Weights of a small GPT-style language model, trained from scratch on English Wikipedia: width 256.
Each number is 128 + 32 x the weight over the matrix's rms, rounded and kept within 0 to 255. Layers, rows and columns count from 0.

# layer 3 MLP gate, 1024x256, rms 0.125, rows 304-312, columns 128-255
[[169  62 148  76  81 136 111  58 117 129 138 134  86 101 140 133 125 127 205 136 130 112 151 133 192  94  92 140 109 151  67 174 128 139 104 195 117 136 121  83 117 121  93 141 138 149 163 134  97 120 145 175 145 118  88 135 181 118 123 178 152 116 143 125 131 134 185  78 131 164 113 126 149 213 124 134 136 134  95  69 126 109 119 125 164 131  86 157 167 119  76 153  93 132 125 122 105 166 123  89 141 103 183 146 144 158 113 178  94 164 123 147 115 156 110  99 180 104 150  97 149 131 129 109 164 193  92 120]
 [140 129 112  78 104 130 135  67  86  92 102 128 144 103 127  81 138 147 129  28 135 155  99 131 117 143 180  91 152 152 109  94 149  70 177 195  97 137  70 112 188 136 163 114 122 102 154 116 108 135 168 107  99 114  91 169  83 160 194 177 104  97 115 167 140 122 138 132 107  94 111  99 172  41 131  97 107 119 162 154  92  85 134  97  69 179 153 110  96  79 116 100 158 149 124  96 138 109 134 160  92 137  96 118  90 155  68 158 159 138  84 145 125  60 124 117 122 152 124  69 158 154 129 159 153 117 182  87]
 [ 57 169 136 130 129 139 116 152 159 100 111 133 154 139 129 132  90  79 105  67 124 135 182 140 192 137  63 134  86 113 123 106 121 141 106 155 157 105  94 130 191 115 149 126 178 110 137 108 166  94 149 149  86 134  61 163 204 124 121 128 168 216  91  89 113 155 123 145 160 122 132 164 154 122 154 122 108  98 116  77 116 121 101 198 190  75  83  26 145 145  65  46  45  18 126 178 114 101  94  94 101 119 117 150  77  94 182 116  78 124 129 158 156 138 121 139 132 114 146 123 109 125  90 151 160 133 131 125]
 [ 87 145 116 174 157  59 135  77 146  50 129 123 151 180 180 165 101 123 129 146  68 134 131 141 123 143 124  94  75 107 152 179  91 139 134 206 146 155 110 119 161 178 155 120 122 135 136 129  69 138 144 169 136 118 115 175 115  89 170 101 136 168  62  74 155 137 104 140 191 144 138 160 109 153 119 130 167 213 173  91 144 111 163 117 112  73  97 157  83 179 134  98 142 111 150 182 156 107 188 144 200 108 145 158 156  98 112 101 150 175 128 111 125 182 109 108 145 123 134 214 121 207 106 114 122 145 144 142]
 [149 124 140 148 126 126 101 173 139 146 129 161 163 128 113 153  94 116 132 131 124  95  99  67 142 111 143 142 133 119 146 159  75 151 139 128 104  74 132 106 135 175 121 117 143 130 125 165 115  91 133  65 118 134 114 175 178 115 123 136 116 110 166 111 117 154 126 128 134 135 103 132 128 127 160 137 114 126 138  95 107 114 117  99 207 100 145 100 160 138 109 105 117 160  93 119 106 156 123  89 112 175 118  83  95 104  94 135 170 132 165 137 141 153 132 172 174 121 135 147  75 132 182  62 148 147  83 178]
 [110  74 171  70 156 168 125 128 148  96 167 102 172 178 113  89 150 173 165 156 104 134 169 160 137 122 101  99 113 148 106 128 123 167  84 163  97 168 135 170  60  76 126 126 145 165 110 201 158 157 154 168 125 128 140 111 132 154 103 144 154  92  99 193 170 120  76  67 151 111 174 113 159 122 144  97  90  89 127 181 111  88 123 156 137 134 117 170  94 136  94 110 135 172 113 113 140  76 128 143 146  92 140 125 183 133 145 135  97  96 120 173 103  91 111 129  96  85 155 107 163 168 118 112 120 126 152 110]
 [145 144 122 107 151 145 181 145 124  97 179 130  40 143 199 134 131  84 135  66 131 104  36 136 168 210 158 124  98 120 119 132  94 134  80 127 117 123  79 124 135  90 162 142 152 150 119  59  67 176 183 112  89 118 187 102 105 139 148 162 129 165  85 139 107 116 135 121 138 158 109 113 106 136  88 122 160 100 165 123  58 120 113 116 105 111 101 157 116 134 100 122 137 194 103 129 136 135 140 125 101 115 102 154 135 111 102 149 141 142  82  89 165  87 106 147 144 111 135 124 117  91 143 133  98 105 156 101]
 [118 187 121 190 130 138 123 129 167 130 155 142  97  85 110 177 115 108 160 112  97  90 134 127  91 146 104  32  98 133 100 139 142 178 153 177  98 169 144 111 115 143  98 146 183 128 125 104 124  67 140 145 112 106 153 186 152  73 189 133 147 114 143 149 152  98 188 106  96 122 134  78 188 127  70  91 139  72 163 152 162 106 124 134 149 145 182 152 156 139 150  79 105  96 106  95  46 133 179 122  56 199 142  77  84 145  58 155 123 123 157  94 145  93 158 118 108 112 129  80 156 127 143 105 127 106 120 102]
 [167 176 116 121 198 105 128 181  90 158 137 142 122 138  53 119  99 171 120  63  75  72 153 126 169 153 126 123  66 154 126 104 148  95 126 101 185  95 109 114  82  93 134  62 183 147 118 131 106 122 161 153 112 161 156  99 136 125  96 126 160 152 162 142 166  69 117 101 118 171 118 123 220 135  97 131 132 115 116 138 178  97  87 183 154  75  94 188  74 136 167 145 113 108 105 175 120 113 117  99 190  72 101 115 103  94 157  97 108 142  68 160 152 118 104 166 153 132 148  68 121 213 104 205 124  80 137 129]]
# layer 3 MLP up, 1024x256, rms 0.127, rows 304-311, columns 128-255
[[148 139 129  82 162 108 145 149 177 142 204  95 139 146 118 145 131 140  98 109 156 126 123 145 105 111 106  71 173 144  77 171 118 133 112 124 141 105 156  90  96 143 155 130 141 212 136 123 112 104 126 142 158 162 103 137 136  92 180 130 156 149 101 122  91 119  99 152 158 167 160 148 163  73 115 126 101 125 129 148 139 125 127  77 129 165 152  76 152  71 147  78 112  60 128  78  83 125 139 151 147 129  83 169 125 118 100 136 153 155 113  89 162 134  67 126  79 131 111 147 122 119 169 126 134 112 138 105]
 [151 135 135  95  63 122 172 121 140 113 129 177  94 121  66  69  90 114 169 105 148 147  45 203 169 102 170 172 116 102  39 139 162 140 176 158  99 128 165 176 135 124 109 139 150 148 138 100  64 163 149 118 138 134 115 141 123 130 141 104 135 209 133 161 118  85 194 139 157 161 177 122 151 121 149  89  78 181 129 111  96 156 149 163 109 133 111  95 208 144 114 114  95 107 154 117 112 129 130 108 124  88  85 154 157 118 132 217 136 114  51  79 120  97 148 187 144  93  51 116  83 118 123 117 130 124 149 110]
 [ 77 121 105 148 179 122 142 164 100 148 152 117 102 163 129 117 136 104 162 147 167 117 126 204 164 154  60  59 111 193  68 127 151 123 171 144 129  84 155 166 145 115 183 168 109 174 184 159 120 135 170 113 137 113 186  78 109  93 128 103 159 123 161  76 101 121  87 199 137 116 140 160 119 115  78 116 163 148 116 141 156  88 120 185 149 162 103  78 116  97 118 113 107  99 146 111 134 147 113 146 153 149 166 150 152 104  82 112 209  97 171  80 174 126 120 175  73 139 117 101 134 121 176  96 167 131 194 128]
 [ 96 134 164 151 100 146 161 125 137 179 110 115  90 112  93 142 182 123 155 133 104 122 101 154 127  93 162 143 126 149 170 127 122  90 217 116 140 143 182 115 103 134  63  92 122 135 150 119 184 100  95 150  58 146 116  73 139 104 137 114 149 181 171  72 119  80  70 131 146 124 130 124 104 142 164  97 139 153 128 138  78 132 134 160 148 130  83  74 125  87  91 121 152  71 189  86 146  83 160 155 130 107 188  74 121 125 112 155  94 161 152 184  98 152  74 149 130 145  76 118 162 121  89  57 162 114  69  82]
 [108 114 120 113 115 148 121 135 129 111 123 115 127 122  92 135 105 122 162 131 128 107 124 112  85 159 168 123 108 158 165 113 133 140  53 117 157 180 142 116 104 135 161 117 117 135 125 123 110  98 120 129 122 145  82 136 154  98 114  68 140 174 122 159 160 160 103  87 125 129 115  67 109  92 130  75 120 169 165 119 125 147 160 107 145 153  92 178 122 139 128 121 122  71 143 151 147 125 134  87 193 128 131 116 175 190 151 167  61  76 168 139 100  97 117 101 114 100 124 107 106 132 168  91  83 128 110 142]
 [110 112 152  56 167 149 138 141 120 133 177 170 198 219 113 105  85 172 144 128 196 130 205 134 154 149 123 103 144 118 139 150  82 130 143 156 142 155  79 135  47 121 138 183 103  90 108 101 152 104  86 196 167 120 184 138 132 117 137 115 149 148 128 122  78 190 135  63 133 120 192 102 128 123 142  96 111  71 139 153 125 135 162 159 116 163  92 135 171 112 120 153 113 194 154 192 129 143 167  99 109  98 122  94 175 114 164 173 163 122 103 173 180  50  96 142 118  61 132 104 128 179 140 139 110  96 149 127]
 [137 119 134 185 126 114 112  99 125  96  98  94 169 126 175 123 173 108 188 169 141 161  98 151 140  65 100 127 106 116  85 171 122  87 180 143 130  91 149 113 121  21 172 122 132  66 137 162 136 177 112 141 108 126 150  85 103 147 157 125 153  85 123 103  99 135 147 174 152 147 118 106 108 155 103  63 129 183 147 174 169 129 107  96 181  75 110 113 175 156 158 168 143 117 143 139 130 140 112 104 137  76  96 162 150 124 154 140  88 148 173 109 125 132 126  86  92  98 140 117 138 176 167 143 180 203  83 131]
 [147 158 161  93  92 195 135 148 107 164 135 137 153 147 180 153 144 142 152 180 137  79 138 192  83 142 129 116 149 156 166 152 151 146 140 180 168 122  76 193  64 180 159 131 128 195 111  62 111 103 188 126 131 117  91 131 125 152 163  97  81 176  88 143 127 117 133 114 113  62 103 115 170 129 107 163  59 136 113 171 145 211 110  83 170 152 175  74 150  74 116 129 102 109 160  77 142 142 130 115 121 119 148  58 158 143  73 149 178 139  88 162 165 134 121 157 109 150 155 107 134  91 163  66 124 100 117 198]]
# layer 3 MLP down (transposed), 1024x256, rms 0.115, rows 304-311, columns 128-255
[[184 142 147  61 121 152 117 160 121 165  42 127 128 158 184 170 115 125 150 154 127 111 114 144  99 130 151  81  99 103 130 129 124  84 137 159  90 125 136 157 186 133 147 157 116 135 111 175 110 139 183 146 148 142 119 122 152 155 172 144  97  91 149 178 119 170  51 120 160  90 126 138 125 149 110 122 144 124 173 135 132 176 117 104 157 168 149 155  82 197 194 147 146 150 170 185 115 108 135 140 132 115 126 118 121  35 133 138 130 108  91 115 146 124 155 148 190 107 114 127 106 116 125 159 134  76 100 129]
 [141 110 113 146 146  81 129 130  96 109 113 116 174  99 187 167 194 114 148  60 130  85 183 142 135  74 147 201 141  76  85 176 119  97 168 150 102  92 150 164 147 166 115 161  89 136 104  97 136 154 132 171 139 208 194 133 133 109 176  99 141 125 152 115 112 146  63 167  86 145  87  71 125 183  95 116 153  89 201 116 174 141 133 126  49 158 183 119 117 127 143 123 197 135  61 155 122 110 107 133 158 126 139 173 115 123  79 145 137 118 117 125  19 184 102 118 114  33 108 145  93 138  85 171  57 182  99 171]
 [ 86 153 122 185 126 131  88 138 130 116 168 134  98 111 159 136  93 164 133 166 115 194 138  92 131 180 116 107  98 141 126  85 137  60  63 174 165  65 113  54 116  91 179 130  75 145 107 148 107 151  88 190 122 125  95 106 197 118 132 107 123 189 116  99 112 188 150 143 103 151 147 147 139 151 107 120 144 122  88 119 103 101 109 177 160 136  86 162 131  97 106 163 134 178 114 146 108 144 151 110 132 181 178 155 113 114 180 172 174 139 162  77  91 156 184 161 142  83 132 163 189 180  83 134 170 116 134 110]
 [194  88 102 148 130  59 104 105 183 152  84 211 105 160 126 125 154  87  81 103  80 148 115 105 144 163  82  72 157  82 149 108 198 111  76 153 180  79 193 136 153 117 104 168  78 143 160  74 165 112 151 103 181 148 110 139  86 164 102 141  92 122 159 114 100 156  71 179 106 122 163 182 151  92 136 101 117 114 150 102 169 116 156  90 131  75 137 139 173  87 127  74 150  52 139 140 132 201 127 154 148 162 142 105 125 138 138 130 138 139  70 113  55 167  73 147 144 108 197 132 176 127 122 123 155  57 188 145]
 [139 112 148 100 128 122  94  96  86 116 126 126 102 140 120 109 132 142 151 155 156 123 132 147 122 145  96  97 111 114 125 137 100 156 159 169  99 151 153 157  77 156 120 156 114 165 114 124  98 182 153  94 142 120 122 120 124 144 152 164 171 122 144 169 120 179 101  97 127 108 202 169  98 100 116 139 112  89  94  88 156 150 145 169  76 113 155 156  93 155 155 156 164  96 138 135 174 122 139 160 166 120 139  95  69  91 149 124  66 167  82 128 168 110  86  58 101 102 152 127 109 118  96 137 151 113 167 120]
 [149 135 130 129 135 131 179 163 178  83  91 109 121 147 101 131 173 132 136  98 151 166  98 105 140 103 110  90 128  94 115  92 155 159 133 117 136 120 117 246  72 131 151 100 111  75 154 129 134 150  59  76 143 138 141  97 105  94  81 136 151 122  84 125  96 135 155 128 112 137 111 148 119  96 102 150 123 113 126  67 108 130 108  93 140 147 141  65 131 135 120 182 151  99  91 118  93 107 151 158 136 165 148 142  73 100  68 148 179 147 191 134  64  85 156 141 139  90 115  78 115 163 160 127 126 113 177 127]
 [ 90 143 135 110 149 120  73 128  86  92 121 175 127 127 188  93 168 133 153 126 170 107 171 130 126 101 115 174  86 116 183 103 119 127 142 133  99 142 125 109 125 132 153 152 108 134 122 131 142 122  65 176 151 172  65 149  84 134  68 112  88 113 131  97 122 189  57 108 169 128 157  92  86  91 163 122 193 152 138  82 103 176 117  94 105 112 103 112 132 111 125 118 142 127 180 121 185 121 124  81 173  88 112 114 100 110 126 122  99 144 131 137 164 155 113 122 117  81 141 104 113 121 121 127 134 161 150 136]
 [104 147 145 119 126 194 114 107 134 119  96  81 100 161 106 145 147 116 108  80 182 173 104 187 135 156  67 110 181 121 173 151 138  96 115  77 139  52 143 121 119 145  91 132  86 141 141 138 126 121 108 159 157 174 129 111  91  78  95 160 189 127 149 112  94 144 104 153 180 120  95 132  95 133 100 161  80  95  93 142 176  95 110 131 122 153 101  77  25 118 105 165  84 182  65  48 152 107 109 159  83 130 127 170 131 114  60 103 105 133 154 190 140 129 146 225 120 124 142 118  53 148  93 192 103 114 115 120]]